Each number is 128 + 32 x the weight over its row's rms, rounded and kept within 0 to 255. Layers, rows and columns count from 0. Numbers have three digits each. The size before them is the row's rms in percent of the matrix's.

# layer 5 attention value, 256x256, rms 0.131, rows 67-127, columns 192-255
093:142134158197191142123118134210107090134159094132163152110125143141160143183103146180202114127142159138053148109199174105126134101180180053111112092097087166137134115113129104123092134133038128
099:115144123135123202142120165170162116170081142113195147208143202102147164084107079105110121072128158121164190131135158130167110091141107076083130110095133146161157130165156171103137090113079150
099:111088121117098132125118093186175109138130138130137139182110128124105101139164155025135121101097169129120111137082129152061127168167129121204141152126113160147161171112084156110098199118192205
104:138128149089167144121095172122108164148141092137069140174128106177151175108092185143156103103101127154106109121150107133134095117147144142060106111078123154173143124102113122156123098112139129
098:114167105131102113115144082144128115085173192097106088072176128150133136121121209169161166099165103122143067161043152122130155163144106128122151110131157088156120131109167120113091135152158134
094:173139065077088114099131095189132080078120118124082202097105163144123181117122156107096149104167147098129153145087125133178087144124103084133139110122089175126077138146135156077160091093143155
085:159129084190158098105178091113133132115133072087158160138124197125135157104136111106105147098140106123164082134099095085138122105159102168091126169084136103101074189151174095110090044100141128
101:136163104107047081100135130106139137047147112156122092119112144146105142128152089127122119123133111075182101119095144167123077083106154112109123173127211165116118157096104140137113120110180160
095:105152151123124095116152122124069118157086133109159191134122096125140050112059098105126107185160155146094125119165093105143122063151076114162127196133086118083154048082079140207123141119155161
090:172119182088104067130108128118176076110141120137178102104116082095156173119123119114100101164110096071106090144153119067126119106102178185115135113147139081112141091132124114153129117153126195
097:120143100078107119148154123138092062088152121129122069113121137126114126077160148110152123135146118045141122153145128128076140118047206136049102124218129137132094178088148070112131104146127120
096:116134132162122113140125169126112134092119129116131060131180115140142153106151145119117088086104129097139148092084144135117169103152112119129117151152123094127126097119174161132114109101088109
095:062105147124167123174164095133094153182091147148066119148199107127203120136074124151094047131134153145126151124112076106099164121114174102105168111148158088148138105124090094122100117105118068
099:113103170110086187123120159179129091137098150099167128119198152099087079119125145129174105111130129141144149213104159132083092106131114116100125151121148146176185111116176155143151142176144146
100:137143129081125122136133166142141078118180153097158111112125118155179114146091097154137145131142154098110093116106129136153121192129128092111127180157194127079165089142135130171121128130157145
089:052151104100108165106144176118043141083147139118147086169152153125121130096155172118099062073139122148196167118152128072150146201174107113116130106096168119164131133181181133116101183148177099
102:111126120139063137147139132097134132107081099117137138126119098176067147104134127091164145149108075156139131099111125120114122152160131089155156144144135165144121131193139108098188144111085123
093:153161105132102126177151143129126119107098091144131151102135132107133148110158127146131129085109076090076151175130146067111129162167121130124171172114147172132118107069113183142068137112128121
093:117183121111111127142094130132101114090141084127069139117137117108160072073086112133117153058111123120188187116115157122158167120128165106095167130091137186038160063138093138129144110096162132
090:114099210092177077127101104099106115055132145114129180162081130186170082140125102101107127138056165075100157170144134104135101097105126137130181103175155124116143171159133138121113157103123134
091:136114154113118120173069138094103100106158142084150099093150152110180080143205157145131088182128103109170096064151145140191134179140118129119092141080117172050089165121119132111148153152083155
095:101123166143126131175105111150069142110071097126165130145128142149102079067117098111183169094134092083156143106113125153127110131193139197113069164127143133125099105143200179122132215164069168
092:100147154107105099116075131126081168118155139135103194141154089090108134024175104090168080136098133079118155118124121126167095099142098131123156153098166141135108149082155055112128176118204177
101:131133090163060110153146116139139155135121153164164058163114148153090184105131141118087140123154179118143126127138068173111155109161132128128122136100159124127177160085141146152157072135084106
093:106135133124123092129086123121134084095101132152128115069119154093143163118112134177188088078131072148105097152171149121122150171130099135166123150162194111103149122100105084080101131148110115
092:034143137099121149149111219135096110085165127141082098141094075085100128195107130135132087200142134109119141171102144148143091075124142108119143114115118074157119115121121083102129105155129115
095:151127097112133151121111097115079173068105149143103140123105090134161118133164098106117139081107153109158082130108069135143197124145130185097059126157111177171152120126099137151147135146110071
105:209107105112196085135141126115141147115151191129100174145135080094134069155132173165076145092110184131148080153180171181132161121122185110082153103144130104106101145030123157194149142127099214
085:130037127134127121139107089160168170114100128130126146096063146069156129097133163135130140145071077147115134177154121139126117178165199155135067139148149193136093099091093094171129134114078218
091:171154114149102117114086150111145148137102119121110102103102106144109122102161119151147100088152068051110067219067130121177140091165086118112115106099078129152108156096139101125132160193142081
093:083193088108107137172122082133105114171115074146149126101091149176117136201148085103189129156172141131077134138099132100141096131127071121166093117132080110121116095107172098173057104126133137
099:126079167118153114091042128093128105088216168100139159152073178126173153139104126111170094106109124157168110109135122167110156057144119121123145114177103128140120146114085151185140139093106090
107:128152150147076128092161085127085097132142123110148138124168123106050172101134158113052203075084085086148151137149139151067151163105119096082105101125088156096111081105160123135096173112109130
092:109070147161160150154150138119122175148159142157093148054098109158114140145126105107137111121071163169177128144118107135101074197151131165095144138076109090141134130191185138118132145179168120
096:136138073121180110100070149186111155168101153151114163020133095131131125113153103139114119127101126077147127126115154162119127152126202136138172118109123130099172110085109110156118152080150109
098:161115106127146099105189157150122104110108169137082102143108175123106183124144136132131112128121148169133139186123113141091106171142099073124157116108126143129155084149139109130163108106107101
100:153114181098174166176095105152117126069123132126115131077130103140198093053185151141067121167093161086132111126089098117151151175081128127173129130139132157135122186151144096109121124116131119
101:164100088114092071172171103161114136050101129089082063139137133158157051145086092103071182122124152149150127152120168088091174121156150151135149113173156084096071159097128174093111100181124137
087:148162112116126152133132129141142127143124097173126071161170168074148107133117125121167141134156102134105128123133098191218140121168149076180144107124162118130170049125111122102197175168151110
091:157123102113090143131162183097139081068097077089083165077144088142168065106140097123072129072152194156139121147105141107149116097079150122119099127108133157129099202138157133086173119167157106
096:150029095109137083071110137109107129125174063110133162140182124102060176101105156126138081117105117158121063123163156104161147130123113134102090164127146106132110144111098081148168129109101105
099:171115129141103104148122107098155118092108055120113200130163134118129172116121092150137104065141140210095127173141101130094142133150125143082131118078078085151083157127099155148151137124081063
090:139116130071074091118135145133144105131088194098119192123094074110105125183139093133062138173116090160116159117145110124111158117096172096176130165145122176066053135193180134123069160108034106
099:151168150160116097106126133193096102083137131134177079136108199104150122112141121119141153131136130105129186096130122094160121107142189192170118101108112106134102126113148139105146143131127127
088:117147145142152122113196116120068127155123149073062162161127169110120052133065069151068162105165216120105108131116163074108094145107146149135076212118117066108158095139167183076100169112121132
101:085134150120154171091166082143110104173107098091180176122137138112114098107176176099103158072111146073173143119101138113091143166142053071087109129145108120135132173112142129159170186099097072
090:143146124167099115136149138129143138139124174148128125168180147138113059170151108114119088126141137180094155132094149109105176126123172189088117113051065132113142119127165128110088145132127164
095:105138109087114084096157122137111127130106106147097156093166110128082085080141156131129110168069090128131112038151166128141148134124165099140182135168121147114123105116115102150100117135144127
089:157180132120148123131129116133159060094205135123122131147133091175148076152147123126145124114114113111120115061133150137171103124158137095015109123158124070143129104148154151188097122076105168
091:164153184035135119133213084139159147180156137155170200145114121129138134085141108097175124124125136129121142074157173129135061112169193117174147091105134113183140136184099117071136128139148172
099:139111141186115092111071106109150097170107090169145115161149103143168151115142175094128206181134105146123110109121110129121099092186095162157107125108170141128171081183097098094114083172106085
090:175139143127208091111140111118162138098176126136116152104089196133104053110139093100110129126092137141126161107141114106155114179146072177104138159123151086150137058139158110163144115164102108
092:073172123164128102069163096126098076160127168150161110150101086163085160133090157069108129116107111125148074107171172160137139119157099138141121150088123105171103132144117104124175086125132153
094:114130230154103099148183124160188177146171172101141137126139134078147154152130166136098111138109105132087100134102120150155092130142124073196143105124106110107139105126173136135175125099141086
102:110147123167116149087129125120103191076144090140098125103087103194083162092157117142135115125136143145144122103131087157118161141185118129164206138124165129098162110148155096089171122137087078
095:105088155153090140148119072184123117117127102141075097022097158104122089082087151171072114106121134128151151165175128133155152092102185153111131097053153103168111153110064143134130024137152144
095:168102091055128163143113172151187115134041132096151122154161112131153167173137128126112138125122153088081124125214212201138053175149172179158125084117150165125143123100120132115120138144043152
088:108129198110151089094111113112159148152075148123116142157136122118153163163119066116131130140133119126151111141133162172109109129153163094137120144107128132119157104197167071193151112122110106
102:157159114180153146114159180159177070091177096128111171112148138067166097164134122110106171146135080160144076171098182143109103178124131126112143092117109142123090123166116167162157170150116092
096:175162124167082127105143146100058113160134120133152157110148177124128154140044068213148150083060123177184136099126127152119144123140114143106099160107087147117112161132191074135130082115141087
098:121161162161132215171103143144103140129066117166101110146128150128151114105158119154106060130030131118120179129155137120159133152207093142087150153107107127104097119116101127130119079175104131
# layer 5 attention output (transposed), 256x256, rms 0.113, rows 67-127, columns 192-255
092:157071147170114139126126124135150121141167141165117170150175133113203186160114116165140082162099141138143147152173165176153113081179111123159135124083041150093131128099145123128187119199125166
101:167158096210068148191165110136127100192168137113122129127123098120108148110113142179093166056150185156113130112164099114133133105076153153090120147106081126070196154148116131131152087159128172
098:123159118095088132114147096116134090119091155110136067139124148118158148150192126093143095187166107100152097149109073147121130064147138124104126132161147107153136093179067119142130112129138145
101:086140063163134184153178117152143136078101171149177040135122169121102122175113123135128133027122078157110122156128169071113086108066157126126089141109120099155100134109107139184182139126082128
098:175071107098145094055144135158136167149162110071138150152185148133106153094156113111122121182123130123141071129078090110083145161147117145165116096149119153147117127140145101117174116139117087
093:155121100155142126102112137095145079127156115109088149114128138114152190177151146190052126160100098114152140081127119172153118193189147140100084065148127141116072105128081145129112099088117173
087:115100173116161047096167120098117135194105170102152082101150123090116133130146166101151149179144087132102138136123099165123129158107146194165158117203178177137149131096101153114057159103117179
097:137101177109187043138099124173129127114114169123112183120119127159109128110194133144133162099107073106171164072095167136133120132188158159109157155081174107099075104102163153115116136056146082
098:099075084157138137169106073158130123061133069133118108128123095208131093158099128118116128126153133127077132127135146168106063159121156096096157157118074144097175128084079137123146166132161151
088:105126128115177074114090097139159096136138079157132148109212123125088092147153181092162172147081105126123122164105159138122160165157180144164142121103131129154128071122169098175129184106123179
100:105118130100142153084180175101141113121124178104147123144161151053057127130114111160099170128157204105081101118148162105108111183084178151094104123138182145095123172168146140115123074127120093
096:141121196099142030170138113100120093112145128155112147165087109102112154094129168154145135136132123162130088108086156119146096165139130145135125132108092140141116127131124112115135100100173107
095:126108140122125209189137115103090137206105094131130116151143155168102146097157090106145139124111134159121166097134107137165141115120119116132179170124098128116152147129096125178094114150157123
096:131126120161128124143131127082162142066132175140137131159132132096107136084107109141117128090111085131107144143098148141150137169094060116120034176131069126115181142179089087155173077161169147
096:142144112104131088133124169137132171165118106097105165091102086138096090106118097171160214148162152144174122129116091169135137092163103080078138116123066155127107133178151115129099163169150138
091:149097140104109150170132083105108180125110047139143096190135168147133130131132079082112129114147140059119138118094098120071141141098096136091144111200121089107114133155084099216129097142132144
103:052134179160082152124164097152163105130150120142080116136145094129085152100114157110142136146085176116129146119212106173149128142132187145175129161098166132123113120150130159132131125169142101
098:112064090095141146158112107170097078051189126166144165102121142113130181167134090129055092104137136140165133136158151161136023162084181120149165121129127175114088085151124107105128167176172126
096:174102142183115118185139085107088138135096145183108167117176123144120126147128083150115115131119093064190178131093096080160134151174097134109155149214139108106082111118161098183176098135052144
094:142167110117117093087083138158146129076120162051110100135104095110159145109154103130092117104182095087158180122096109120062103106170126112083143116138168078101115123166135133121154166130146127
092:109090149084104110146146177067153112164185149156174138133111141160131118167121098172116082107146106154151126140109147201114103117126054147139119140151193129151159108151141153135181103149090123
093:070084106136105148160117130145167130128101123088143147141129118084123144139092143118104121100087114121116148125155160105085119075116081090165056125073131123101091123082188131129165098135070165
093:158131107131159150148182121160122147106111150166136163054153132127128142025215139117140151150141044108149156119087123145066081088152174148082133118136112121142134113191199100150172148124119033
104:140093165149152110148121134099113148151098110116094143156118169188141113125107156191129136109139146147092138150106144159099141163144092154088127101186172121139133167148118180074167058133133139
095:153167111126169164092152130149132195150172117120113110141136113136083141111167151137116164114086095138083070193210175144083122219119131101085118137127116179166142145124158107112187128171086125
094:185120128081129125123088150163111122136135095102099133126088199117130113056212128116100122170179140113077164143143074144145108155165117178112154144148124134126116173150154137061139085110150161
097:129081132133141121110103168072106137132193159113122120112166138174146100145118167140095117145129110162180133106174123145139110114137140103096062125111080151188152177094133151142103090098132102
102:120102209045095121154140106111133126115134152195203177120134137115106133135101127160068103166137092117131114158156180195103147122141155073117088130136127132130136095097100182137155141117125197
090:120117161090080113153103103075118082139123067083110077178131119109121152141134133135153129093090140123115086175180140129114133131122165071120156134138176171156074110141136110164174121106113141
094:077109066137075123073115154160142097112101140103164150166094151164104111128150147118123113137136099111151136113084095068174060149128091120135133081124092148136111126153149097135094143135136162
094:097154089112109127092139121137123119172153084094180125131098091129150164134099084115111119106134073102094192053126121139143119089111117112173160177089158072077122171138134164176134149129130141
095:106134172150100112124081136130168133161083160140144140140152115139161135122129136131148126121166180132122103117139163120156144076042103140169099110138124118136118160064046104117150133095097106
102:085131094133147152084114099119082133104127114131123116078142136100078093085098110167135135137099144101122122116112115107164159134109139190125125151090128158082147129076191110108134132119147126
097:086149120150131101108130119155056100124134097129082118088095146153106116125089134194166188136068081121150098051136123128114162136125171125136137089179090178106133158173093157100148162125122126
097:193142113136119181103115192111128155094130153141145142135174152105119152149156148186176118132112106134121130186084108094146170156178121071142093138183113141120146114103151100149166145090114148
098:117099101095132159165068091105142140099067149122108125110154113153128131138126133164103160124205135114152125096143138102153088171168143104092102141113139178135131127100118132116121127158123109
103:087140124094143129108109143134086142093143191114113100108164132112093112092168122166131125122108142151152139110149125106097122083102154106107137088140154138106114086147129122137112139098115117
096:145111129124134099092149119125137251077138138083152154130126149163148092098120139115057115136149120054118131165107116091100085140071182119138169134123148115081116137084176141120085091127172154
086:100145161106131116160175103144099137075117087146095128041106160103119088123164119155065136129138088178132106098126075130121100122158147155163170128105138140178126116072169191137146155106218198
099:158049066109132154114152108109126131104165171108105199123097116142161090086137117149085114167179130109145102142064117093136120155198090081100139148085142151102101123085186086097109115089195158
098:137086144110144110117138140167103099146171068130126101087167152091129162086114123121187105100181090115129094071161090156093076136130157159183010137133145122174143132139129081152147108080103100
097:149109134122121184166133129075092124211088081169132128165195124107157164125098109087168104077131167170116110161194088167092119148105211155122104138124099103082147073137132121122178195143114178
097:088106105133133085169057113084088092127138151079124095119103151145120128109121188097143140140146112130056187137071153169161108158115099108146131113116201140123182187117108099128159206166090126
097:123109076168161122148119132138114129110112095126096173109166106163157121091109093101119131075153088088144180107105170118130077165189192169175140078171158165142093106145184076157100133143159102
092:146126114099181154077067099117134136137167141178104117114164143092186091070134118053104109119157154090119115178152110118134108105113149098059154083161055122115125133142168121116152143116173142
094:084117122114102131117134053106108098082133054097122092144127136148146059122095155133120164153159127102144154159110100148068100120115155063094125133139139141200152186125118116161175166182078210
092:127089121134143135139119159117094152089167146125152150157126146076171076115175142119036132157133181119143169095109127115182144152090129147111119200090130096083154188132108116124149142131096174
095:040146176135156167118161120095158120068064138146121124135083136132119117146108172057079178074123089141079116133180139129130174139136118103161153122125198167126148140092144146139173184138155049
089:105129169143123113097115147126106116126192162062117121090106101123089151155091138136135155151121097119128127120104103183184140195143154144140117122124112155132114106112151138121122133103051164
090:119112091137152101128169114144133134174113167178157152127163126153121151096147153071157162160119193170164062128151172155085135149134070075126160153175118111115132123148157152119158133139158144
100:034166090133159106091105120154110105173116090144146141152111091147148179084149115095137113112148167159129087080121089149214139096168107171179095168135133106140202092174129149145134186130098094
090:119138140078142122119134166088095183123164104086144104110148109080152098152117151099110165130130106105095103154169151160089134088147099122078079091119131093166108139142102081110163116116092116
094:158157074152109123140169104096086176197146135153148075184078162129124151142122158086171090169119169178133161132046101172121118118105146138128145162108107168184177111136060136109161081126108153
097:117110152163176110139023112149100098114127124160057134140170200212147109152190068217054091143153124134144100189128141210133213138167048144126127089147119112187144087087168100115178121072076111
101:087111087153130166127105160093079122192096095140151028116139159148097148160097127123137107106115081157229117128181085099148105131136105139133110127096180157115159132165154155175148175139097055
092:125125132118140209108105119109151093142097163137138132150124104124075089149153138097133153083081065165136146082114140123081207150168176172129145148184143120143145152172082175131120055129208133
097:147158152088152107145107119126082071172084170139178196109147110084137043160111078107109179132072138124108130139104163178190179145157174115137134110104100102136048154133149102074167119138058148
087:171172063161118159207117113137091070104173167123039093144092135135088091087135144098128164165142108101163149152131159139155116146084174166091129128172094155126157134107129133134100151105098115
104:152085105075097140138166090177141127102090097163154128098157105171101130115160087162121118145127132153139141165113181167128145089136133111102074142127148132157105186089145127135135121149154111
096:100169153112126119136106128166142116102088133083147161133138113144188149139137120180144154127158127138099129108103142099187103099119120188121098161122112126133063086136140100141145078100140155
100:165117086164120168174096144172074098110098081125152124155070171108159166097083161119142102150122134069113130135183115076131075164129131083149121142141123179124182135165088122150145165127091077
# layer 5 attention query, 256x256, rms 0.0855, rows 128-173, columns 192-255
113:112101121168111156141151148170075165186141159078107132174109150091156138109150105164199060128061132145123072140091092125188120134124123182142137123142141110128117128123096098070114108150123138
086:138106163038150120120108125141189081097160157152139133097138142208063091160134127094117160135167108106099129124147129136088114129121167102154082104167133137186157148130140154200175169128111146
090:113133149103153123111105175147148071046126095198149127136145100104128166124145191089096139154185123095101116106100192085086092106114140105126097160113144169101162124128148190196130129142037081
093:127121098203153117145064124114128106130095111139091102111114128063159099092183151159129118180139123100213114155148107181158126177148141156103150101158099124106140122081112143095096114169131149
098:102086175152111154100152150090137113139081165134130075104141130108124136097147067156138092095158140149096162144163121123072185060102149148127111099086126160124137160146089147142155118105155107
084:090181112096139139119166132184155120086084177142118109176134096176132118155193095141150077137088115123156084170152056130122130164207189145096139118186151113167082108164071210141085103126160119
082:135169119154127164119190198111153146201113081141136105148105100173133119171172122120226077102134127156109136129121132136138133094146112088136120137170171096115139149151142148111124127106129074
086:147145170143140123152120139095070110158141136068157163133091106096131097154144094173164129137093112106115130137165084137200119137130135141062124114127123131120150133110130153103095132120198121
083:124100102113097136160107138147115106157152112106148075121116103138059110120049169158200131151086116215142135108121138131116122145105075105102132148149079112097136118112157076173166157184186151
068:077137133085131126139177122123072149085109185065172136080083127117161100138123074094152077139077159112084127116092122094071067083153137174109087116121155146117180179137081171106121092149118150
073:162132142132109116116094119143196093105065139177139113165149126155170164134142115139201161116127110154112154108137149124115123129109125122136077161135197124145139115142130102133161157130081127
084:111145154118119171131121095088164087114077109175153177142105104083157087123128137109191107079123097157044150154144153138163186119143149116116166092141106143134126127127088090141118120099072106
072:161100113112231145113094149125107136121128156079162189182143140092140087120154106102085104176129118152160104107120096161048124158170111102108164154140122101154179108095173191107142167143139152
073:139088209136125087059103116097109105132119108153092137107170165122032137113137143178107142119160053179161086142067189110093141126092091125142114138143207136133118139158191146141123087124144105
076:156113103125164134138156125088144145118114132108144156092104116123098118131162139137114132103196102074141075193131159118112133055102127091123089096166122126158103122102138143088133144114141091
075:113141131106166110135153145133117082100122082120186140143153100095146155152194126129180136162053134138107109173084150147084167128101079091165038118135140147090103199179145179191176160121097096
078:115138153087113107111131106151134096094125147188127130126125083163117114137121142085079133101138094191166201132187094155082135078163090085121129114133144115142099116149184068198175094149111127
079:130147126157087181157103111117153122139072080088145135166134118103078080094122083146122096113122088148194125113158093135138159133202121180126120060166161134133161159072059127194085131137164104
077:126102090127122119148126121112111127133116107122144175150124070144083166145070102130120153101121147062079138103150192107060059102105105106106103163062091097054122116072133131198194133113124103
080:176159074139108160106108101156153068151106079111122157122096125190130132147168115113173153123129080121092097161134089165177157102203170168122128088154128089154150167137116110127102092216146112
081:095134136100132125111124124144123171182149124151111080155123156133175145107102147108200160138134167170113117016125070098120165164193109120128087159163181151154131131122074115126115156122141102
085:192117117174141113136116125113110176181053119108153128129084083059139077105174176140139119192089159106166113165136125146163128154187123128120176152164129072153183126130120104086127115171087138
080:163127098082063121074091150110146122110112155154114134131126122156183142154120190154122125160110166080125125125079087152142104113113112123108144150091129174079099145200112162123114110122099121
075:116105091167113116152090096111110135126170158131130151195141157139143084128115025189095096134166184113153190159148122147116134142079122125103102185082066098159141189155135126106146161138131215
078:150111155156161168114129150113174122147132125118101158148085148118139068134181134164179140149109107143170106134095080144176158158154188102115194100198144162150127051190138154080137127156126183
079:151130120118156108122098122120144048157144086085140129151097082162083163162151101135162026160099098095048109168196097114110068138115150136188138170206159169150110162128108085141145142069163133
074:140156144107166046090096102157191095162124127129116095170131126182185070150072170156173127108150078090124136127117106106204122151171092127187137093131207171177135194172054129133172108123161139
078:088075147073171121125133148175130130163146124102190172122111112143091123189087066167115162146138124127097189134124136177031145070125100151135131119132135131106159130182186087106166102143116144
083:151074120128132136115102114109099155117115117126105149089145173143167162102109143134103178131182143108158120145092187117132122137125124080133135113118068159115171106120179161144212146054119131
078:077128185130076161078117094155090126117124141126108177099139157156147044117152142142172152193107154127079160164102163116123105140150129107183128128082118146126164097092173166124179151100129121
081:136128163186115119094118134096137172114142122088181113054153091153149021142113173167118110139101188093198087183164084135126115105099126088107096092113168223063138091157187155151146115086165119
071:086102105102145143158096119160155110127116101111179135110122124109159109108132145137187111084102140074148110180215126130066090124173198155095144100132148117144149099107147136129120097106201162
095:113090141061193147100168136126071124136101142138088109129129114130084143127109089159154120129111160112071078157092117101171123148103128109147115096174148147141092114163129163101184104067051116
085:170112174163080143142121107126159122106136126138142135162116147109150121086154099088137083092170037119151145051147147110099086131157156127194161151123133149127129113142100128179085105152211086
077:113123188160158161108151126086147189117085151131094139113133138119153145207162127135108133120124116115117110095115130105062155019170144106138129104043159146156109133154087115127076104069126097
078:089142106102154175081118157139150115108128175136106143125123173121125107156078127147091057124122152119109128144091124116135098206079162124080126138169117103116122098100167163159150070108047149
087:121159110158082109169065064146123113122194122161078134097103146116192086071134198154137160159156091147186086116191072200129146153173144170112127095166127083173114129121100082088109146162177172
082:145054147148075134159156117140111112072206149118062115144135143117145090090182168113121098155158165157136126145052123124105115150142144144125165121116141179136107086160128098112109110160147147
086:164167147141152150114111087190122102127103121116124134115082159091152106147143128104185139162086067080170151095098146123113201085146112105142165144174150091151094143141143143132099078145131100
083:137106112166125149100112122160124180110222104072178140123103107126134163048099115122124152087118141127125119082087118173095087098087136131180123161145166139093119096089124103135197180200144151
072:133153158158126138172157159123113141132138112079119133118106188141070158054139075064140109098189080098134101150118142133122139086117106165101120104168132161132122187123124071157176090127080079
079:171161120108142109122077112142147096133061085165107154095118148114089125125127158145100127150124151102141086099159127112089135106175157136130100087115103142134103131147137095135139140164099145
080:112091151148172127093120220161149161178072094073156143078161069142164164175124138132139099145144126184187131136148067206074181086158136168131122107233155112115169146182090092136171171141162152
076:064176064119081135128141086097139144099137083119103141139115111119110203120146207149188126123179082155170195116082105118147121149124139155149137211119158140147190159136098140158115152166137113
076:127123132126172063091102121126125111148139091198095185126117111195125151143102197143093175098147147144149097138129150112124101117105108111104144130099080146095121074168190141132121124086089184
083:117076175085077114109113166120066120217115081156160121180113161121120098109162145156207101073100134145131099154164110133155129134149089143158105145162075128119161120091152127088193107203137127
# layer 5 attention key, 256x256, rms 0.0874, rows 128-173, columns 192-255
086:134120147143188157122118143098150166115116119126116083106073154129141122087102086124111164095108151130181138170149054139194130137140148177133154132140156136105119173045126141110065140117121116
074:074103116134179139150148104085132086139121136124103123109141051141167181132060117126135134176129178119125149124118181161128168126193159129111103089089159131114132143118076190089141102119161142
077:056113136115143114159157130189077134111156142101200191162161069109158086095114120116088105132114074109108087109126134163151080096138103123088117095162143145137154173160154088118164146090149109
084:104127089132093124160099137080166193089158124131109108112110158089132150056097169098066118124121103120151142172184108124139121138151147140126159147147154115150129160108116106108106118113167101
087:168131129080119113076131172085122158124131156160169125161086113139096131163108100083184085145140082111118081100108133087066116175088097097105062172126080133093106121184178180164154121122115085
082:090138159085093097170094121108171144167086117166186107112106190087056127132139122067097157100157139096198118107185173172097102082114135162156168157072152148101130136091137123102086094081084119
079:139156117192076117166145072129126128106157155135120149094170139154117139099123115168082130117128107118135131093154171106107138072122142135071048124122114150129125140155142118116136179094107134
082:155105073099103131055150110129146205120062105183117090102119086103110178176156158080093150104091183110102134138103111079123110154148180114172128067101175095157096169122141057145103142088164160
084:088113148098128104091161129141155090128143088159192147172140123136176105102125091100052131117125117096087122122102129120168138099163150083130109113122111115119114147121136182139111141104060137
079:145118148143113109089137120140121096118179086171137134112106155141136144080160080121138154097139078124128154123102139098146165100157102049134131128157152105109141124128135079153188115150122122
067:118112128158147158110135128130116150067136121088141151128089120083125158187107118106087097082160102090074091136147131129129147086167124116114133140133100158110126110176132069173093096145083161
078:093143187088161151122167149152097170080119200103044123110140144164131180114175063102113176151149119082141155119117137121090154087133169179114127166137130116143129144099174154147132077174206166
079:155075189106099109103127115214154152154163109143114146134145112095092166123082149168131122099081113079095131189069123150183129171121127119162131069128074151186108133141117060182149131127161105
076:070193092147123160118114147104142166133167164103134207137177161133136145192093157169164126176169165085096134086121110122171050211133065114107121134130113086139122152132108111164149145108117142
076:097143134143082166131057186152166128144157142114106147144142151117168118114173092108160171024079105191156172177110158102136187128155135090147132099035156115104119082138126118209105103107124132
078:147142151092087153099100125103181200169129172142148102138104136105170128075097164141134187134151133191157144165156126093172153134161169151165149174157172147127133083090082131161133140150118149
074:226142092187118136118114144047161090171115110122095096181097172153168103078095125153141143079146161111137093104124097108130124177106104138128071179064112135123134133152128162109139170128097097
075:132104129104147131130179168110111097123102122127120154094135163118141113170157149130142145095103132141072139125114068131152171183059143178092126125126136092123154122146099093089149137145099096
094:108134180124112170168120126180143138120120115127071099166108151102147126097177135075064121140116156132155151173134129107144133132115174118119170151114147127138107087121153085106150084099106164
076:144069137120183089119143147131118104109172101128085066213133114085224084091085106109141104127114115128160158123106137083165135115108131114160189179103162114134082112102159118095160091083134125
077:141110139118160148109141157046115111096157135117153092114105109106078148137167184161136147070123138118150088140128137159183159136096080117153114102116147105129074092101156121126108150063162085
076:097155160145109104122109092239124115137162115140164087137174070116098156105111146129195106121150118091112143076086187120100134102109127102154083120151073133083094087159076114163155194114142143
071:092136139175151102121135119113123197128152121105133065158189174103075103139188127152180108137151117111078084195169124095091122109117088100182101079180201120159172138060125133114153132122127105
078:118140144102135143097102084147105179134084121154129118129110148102100173102092139087120161114118142153095159095141140180122073173156129157138159108169189085122117105148106105143125073126130066
074:150134062119074089193126104185115068156111107100190113108104136150137112193114159159128164087121163162096097076132139158097069124151064177148092143151121172098077112164139163153203158107098100
080:133109135072086128115111166157083112136112137121114150158148160065163050138091190099083140128159124167134121086096169141152128115135094096070108114113115120151173139137129148147159102156136063
072:103047050141087148102140127129173141145115052144141125107150160074121145106162168209117163148139090102120066105124162084082120099156083162151142133136166106069129110054159150147138142149109107
078:119163081115132123176114146096098143118174121144146057129117179147082047080144143111155125080107104153165107122118127145175081095109179161105168136079151156127116153044148127128102185157185112
076:135170103111114155146117121112138140139167131139093089106166139106103153075133115114194117116107173180151114061133102129122137122146180120115138114148128163108107131122075098150096133176221084
077:131063096128174091153109130039169143085142078092174082197129148066072181147164113108124170103101102142144117071113161138149112149098169124147130162145086144094141205128091151134125145155110170
072:127097106115159139146110196130129126106105120133084114158135135125146187140175138132146177098161019109098074148109138112137133187115134132176114135187118058193121089096110122098099148180123092
077:135195089142091120096137157152115098135138137141080155084138137135066171148134157122113126126134146163100137149077144086143180163106076045136127103041091148128164135158133157171150143144133052
080:111117157103171148139137081099165126102112128104093095148140084157151112061125105129099154139087168149158111155128083156159150150168133116131118076122193134146144139139115168195104113117105113
077:125156110075109064144125110141152145107147087151187100102171140068112164113132166093087161158170089097135098176131142167082133118136080040110101149095117106149107114178147121168149164159144165
087:137142087154128085147105113130168097137095159153094135108092057154155081136149184103098097165107150138097159072137167147121121119142115106139144168149122164152138115185065112152133142120123140
089:124135121107142167125130147111170157144114138119103070135092136107114090109160108115175099109042184144155097148196036157195114141098159125118113121156145156093146137085108116168074147137079147
080:119122146165134085128125111113115123101155154112148092110118128132149084131135104140158097154112146109121171182145127127183106098089112148088138168137120146113112161098206131145115132155157154
077:145123115197140132114091118115105163150102169123086168146112139096139116096115121130159113149083159133196144166154111075089089158181198144120163152153137147093079099093133087098135089102123155
083:087188132176077115143078163074074110151179144170134146133095101163131145078179172140086094136154095131127134135115133107207116164122102111085158173119164186124064107107139107137109157108139097
077:188099142140141122141082149139148062151054124111119178125150142136162137118151151116105127158131118173221132138172122116123157169160172193080126104057055123154148123131176141162111136176118087
078:172157081138172155138149154126133102197123150151121125096120105106149090178130120223131118125128169157193125128148156141155129150121183103105161081104092116129109172190148140118101165173175143
084:148099125125095088194082091079143135133163136159068106106115169159169144080139158095177130092179119099144159102181095145117085078121125095160130082131101089156081112131168145142128150183142170
079:132122103116096161135176076108169138114174055097183129137119109085182106064129157082107112137161151098111115163109111049169090114158112133115158085154118210169128091149138094129104112114132140
072:164057118144138087092136113156110111118155127106168089081131179162085122135135137116120102141148090164121095125113145122157096119122093083126080088096099166116131193105149117170150139169157109
076:106123091131135127136126127190128141109136180156117141130158124139148139175078134153165150099144133131134137108103073144158107214152108141095074086118148142125180155155112156107136182123130141
079:130110137172146116120218146124174062200109164093114116087124137043126167079107098109143141083080151152125143180108114131192125146124124137111145082130144111136140098109099164146150139150099155